{"num_hidden_layers": 17, "hidden_size": 192, "num_attention_heads": 6, "num_key_value_heads": 2, "head_dim": 32, "intermediate_size": 256, "vocab_size": 2048, "hidden_act": "swiglu", "norm": "rmsnorm", "norm_place": "pre", "norm_eps": 1e-05, "positions": "rope", "rope_theta": 100000.0, "rope_fraction": 1.0, "qk_norm": false, "attn_scale": 0.177, "bias": "none", "tie_word_embeddings": false, "parallel_block": false, "init": "normal", "init_std_qkv": 0.015, "init_std_o": 0.0, "init_std_up": 0.015, "init_std_down": 0.0, "optimizer": "soap_variant", "learning_rate": 0.00542, "lr_mult_qkv": 0.7, "beta1": 0.95, "beta2": 0.99, "lr_head": 0.00809, "warmup_steps": 200, "schedule": "wsd", "decay_fraction": 0.747, "decay_shape": "linear", "final_lr_fraction": 0.0, "batch_tokens": [32768, 65536, 131072], "max_seq_len": 768, "doc_mask": true, "train_tokens": 241900000, "max_steps": 3707, "dataset": "wikipedia_en"}
Each number is 500 + 50 x the weight over its row's rms, rounded and kept within 0 to 999. Layers, rows and columns count from 0. Numbers have three digits each. The size before them is the row's rms in percent of the matrix's.

# layer 9 attention value, 64x192, rms 0.232, rows 4-11, columns 96-191
131:506464493485469580516526429497476489471393484458552465449567492501491559517457503452496465542372564502635461484478599401478463369549492503505463491531465463459495518477469421423457645391400539449488453475484476449455568444488496545488474588535487483506449512575549519529427462519509533426
131:552476436538437435522612550511537521486556501499493444464520415608486553458513532431490587523438532401501477487528521537467456454462539449591521389482554472499440463517437530491545470508353575525551456400539521410505536555550460446590502572550530539453586505362417520474527544462430520461
127:533500548485528541523570475571479553580454486506469549567542541406541619490578593525491446559486424425481431440420579542468526530444503513468480457490540457469527490417595444434487533555615487512503565441542508510483581408478477357499477496402527596524559415485523547483445444485478568489
130:502482535534451516462526460451520520506477555530529541606568635592518497436539462490537471548522495494593510503417528434549508470534395428507425430450466536470446595602473441484494476448586491559511372518509586539457522529496481539439497461485507471445500360458447523467474445492528527496
131:513503619508559533501565579444570550464506553470485458565537540541532435496434609564517477405420588499498520488546498542528494553383527590525487478449523499616435492504504430601514554554448502465547496422513546443513579547510496526439514511511473452565509435531483423460435469481492536551
122:577568574522469386450569499563478499509440506422442505388427454508568453475522502494466478462614503463531497493538491528548499479430492446531559498534521511543544554451447499521416399498515468550507481549475512442602537459456385470468497471599528454518398514531463571476569425425463479471
125:555566481532567522549548557507476511505497582467481500423491444530387477497501533564489461514523549526456556441523525436455553491529452519463438488471595471526450501557360520508515467424569615469506481476515517441458551497429631454463596500567498518385435516530533543470496501488570359465
134:460433505508449432474490488462525521584534398535515499423478475569441456493458616548453462505542415426475561508457528532557459579591484436458490482515462498474486503443478507526540486530453567506438604479638608506449461549515519453517478578481513536526500492530507471517593396469596472481
# layer 9 attention output (transposed), 192x192, rms 0.276, rows 4-10,36-42,68-74, columns 96-191
121:516466463500537447566473562530517580441476402481515489513502385524483545483522558473527526480439470451465518472615431612447521555533431479463542535527449493581475517462550555548508407584537384596478572527504487528563556535538487442452508447485529485511613378468508477465502449481503465518
120:407527471512487474527512489440452535614419454500523574512497504531524501532560536515534480441567496476521477460522500532603599575494435515478541642469479494521577501507525501480538593577398515534528557556499422510413421509459562503448506387481466510533444516510533414586509517567569519442
121:443543505456541497452387518465535493487522452508620505414489533431557463510491443626495559485553477566456528476528476541524470563478516537562537543520553571471478493467537584505556519515382461524528478519523539575509455449497573492548459486581547499539447505541422546453588585440519437496
126:465459524585550474498569518490533455473568432525469445425418468440437504535581484489493616482486518482564485515621455491449482531504533553566515531446492489544478469561503533512516475520490554551514527529455485614534462531556456525569471461405419463484470527478566497524545503527527522558
122:466567515478612452475402492520455467509508507504531445425497368513421535460485470535501374420476491489441546492519476492492587557517529538390530473544488574468522576495510520451498576448511572538564551464448432537468578477567470429540571464535587458440441496541496531554563460515490424480
122:422625443567462425558460419521470488482590478459608541574439522550446580582594476536577521421446540587485473545476517471502533566529530525538486470542504520476484445546491425616519460481603490528536488490531567590495505557508629420509562426451491513517455532503543516474486593448567515475
122:569478469508495453503572500501467499447550518536578456455507490555495443497512538512544457514398393435540535531572485490575521449406553492407582546459480590518560553458520573489470497474569524380504452556486448518488560503450525443402469567536529500450469547514510529491529409489532533504
125:484534524508473539456548472463501407554542604482460528462489634460514481495479477576465514520553529475535518534379548440522506467524557571553504480458529494423522469520450456440484567435474632408534428451527548472470449457440521534535514546494476533461426646485487510524523527521522525520
134:561431528470505586497466509554566502348568501490533423509485505504460484463447438516462476594427502517480492566503486487397428440557555507533436366511520479486427542521496490558472404472596504484476449485504586495590558501545430484567460590530523497479540477482470558441485513457422494551
126:566459501548490483536624459502448501528481551491385502574509496562410507478513516337509451493453484440548528538478490475498503459515509467422499475469448480544494552546484442498458460472589557460441497521504452405475515555498462501462493522392449527494547520506591483551412421562479534483
127:553527452413420512465434507507440542474453579455549626559581523525544524493402508493528417551505461483427478487345521508554487507509443394461491458575522524455502521458490491455463551471560432443477480460564528364458531514452534444427550540566529553533515464515429512473484526457483459455
132:521420535468441517522562492477559553447458475476501544579508586482552465541524499522511630559531525551549504545469513528485439431496482462605475517454498433565475393540510472535498468575509435484461422571546530473545429495471532545482436521508400536582543493453493448441459531469487555495
123:539428556393529567442533517486533500497445484531418453462510483447558412450439473491461460591531479437522526451503458523491510497514478443473477542412458484557505588477496589354509513493362517450504549472489437445514504496520428559536429575540530473465499467506406453548511434555436465523
125:413477515511507583519470496508574511536445439483411573547477531451514551512468432489499495473622595550470437482422507494421483573595478537602466430564531413503465428493490438482520526555453472560528584460502529479495438505533478546606499413476471512537563466479481498503459636531500479492
105:557438474498516404565482542516516576422475416511506470533484393499516495500509546473554511480407474467457522514637443604467471567532458439457529520537496487584447535473525557556550434600556414575457553544500467574544548557565479479463510455514519444530589332481512496504526472497490514499
107:412533478467489460554517491446453510633416472489460604487483484500523485517538542522524499412574497483519521476508506538604599578461455471514561623500482480512599454509510519456543595526412503515526577540485404520405425517457576501466489417480470520539470503505541419516498527534594518469
106:457533491475499534453382535510535512461516478544592503423498497477557446525479500666508563488554521567448501479525491520514450566494524536581513508525531546486481485442514599482540537550391469555526469461479574581530511439487545471567483498561523470527460527545374530450611579415527466539
110:452444548568586478530563516497545474507546433529426374453434450502437462540563478496495585472471544492543530526623455516467505503489558606527510560441469499514501506540501529541512481534435583540509524546443480621546464492557429547558475469468416449434504531467555488534509476530495541547
107:500591463480568492494432488495466467533511504489515512444488419512451540485496472481483351458495467447432521465513509461513593565523502520381521480564495589432501558496464544475521535435523548525556558449457479539428597501555479410489594488497575503430417519535485561561546459522490422477
102:403584481494473446584483455520446489496557496466580537562415549540441603600579504546532506410443543554505473524512443459521502529457539528503526479561516489471487462539500442617510470542592486528500454535519563562496491510473605448499559429495467524488486532523575546446497570437590514433
099:587516507520488445465515479541467472457553551525581411474524479548471442527515553509521508528395425474506538531602490502581488454398567475375505588443494583499576560496521552506441491483574529425477458529495484515500563543468515435410487565505506511457486557514529486491562413497483525507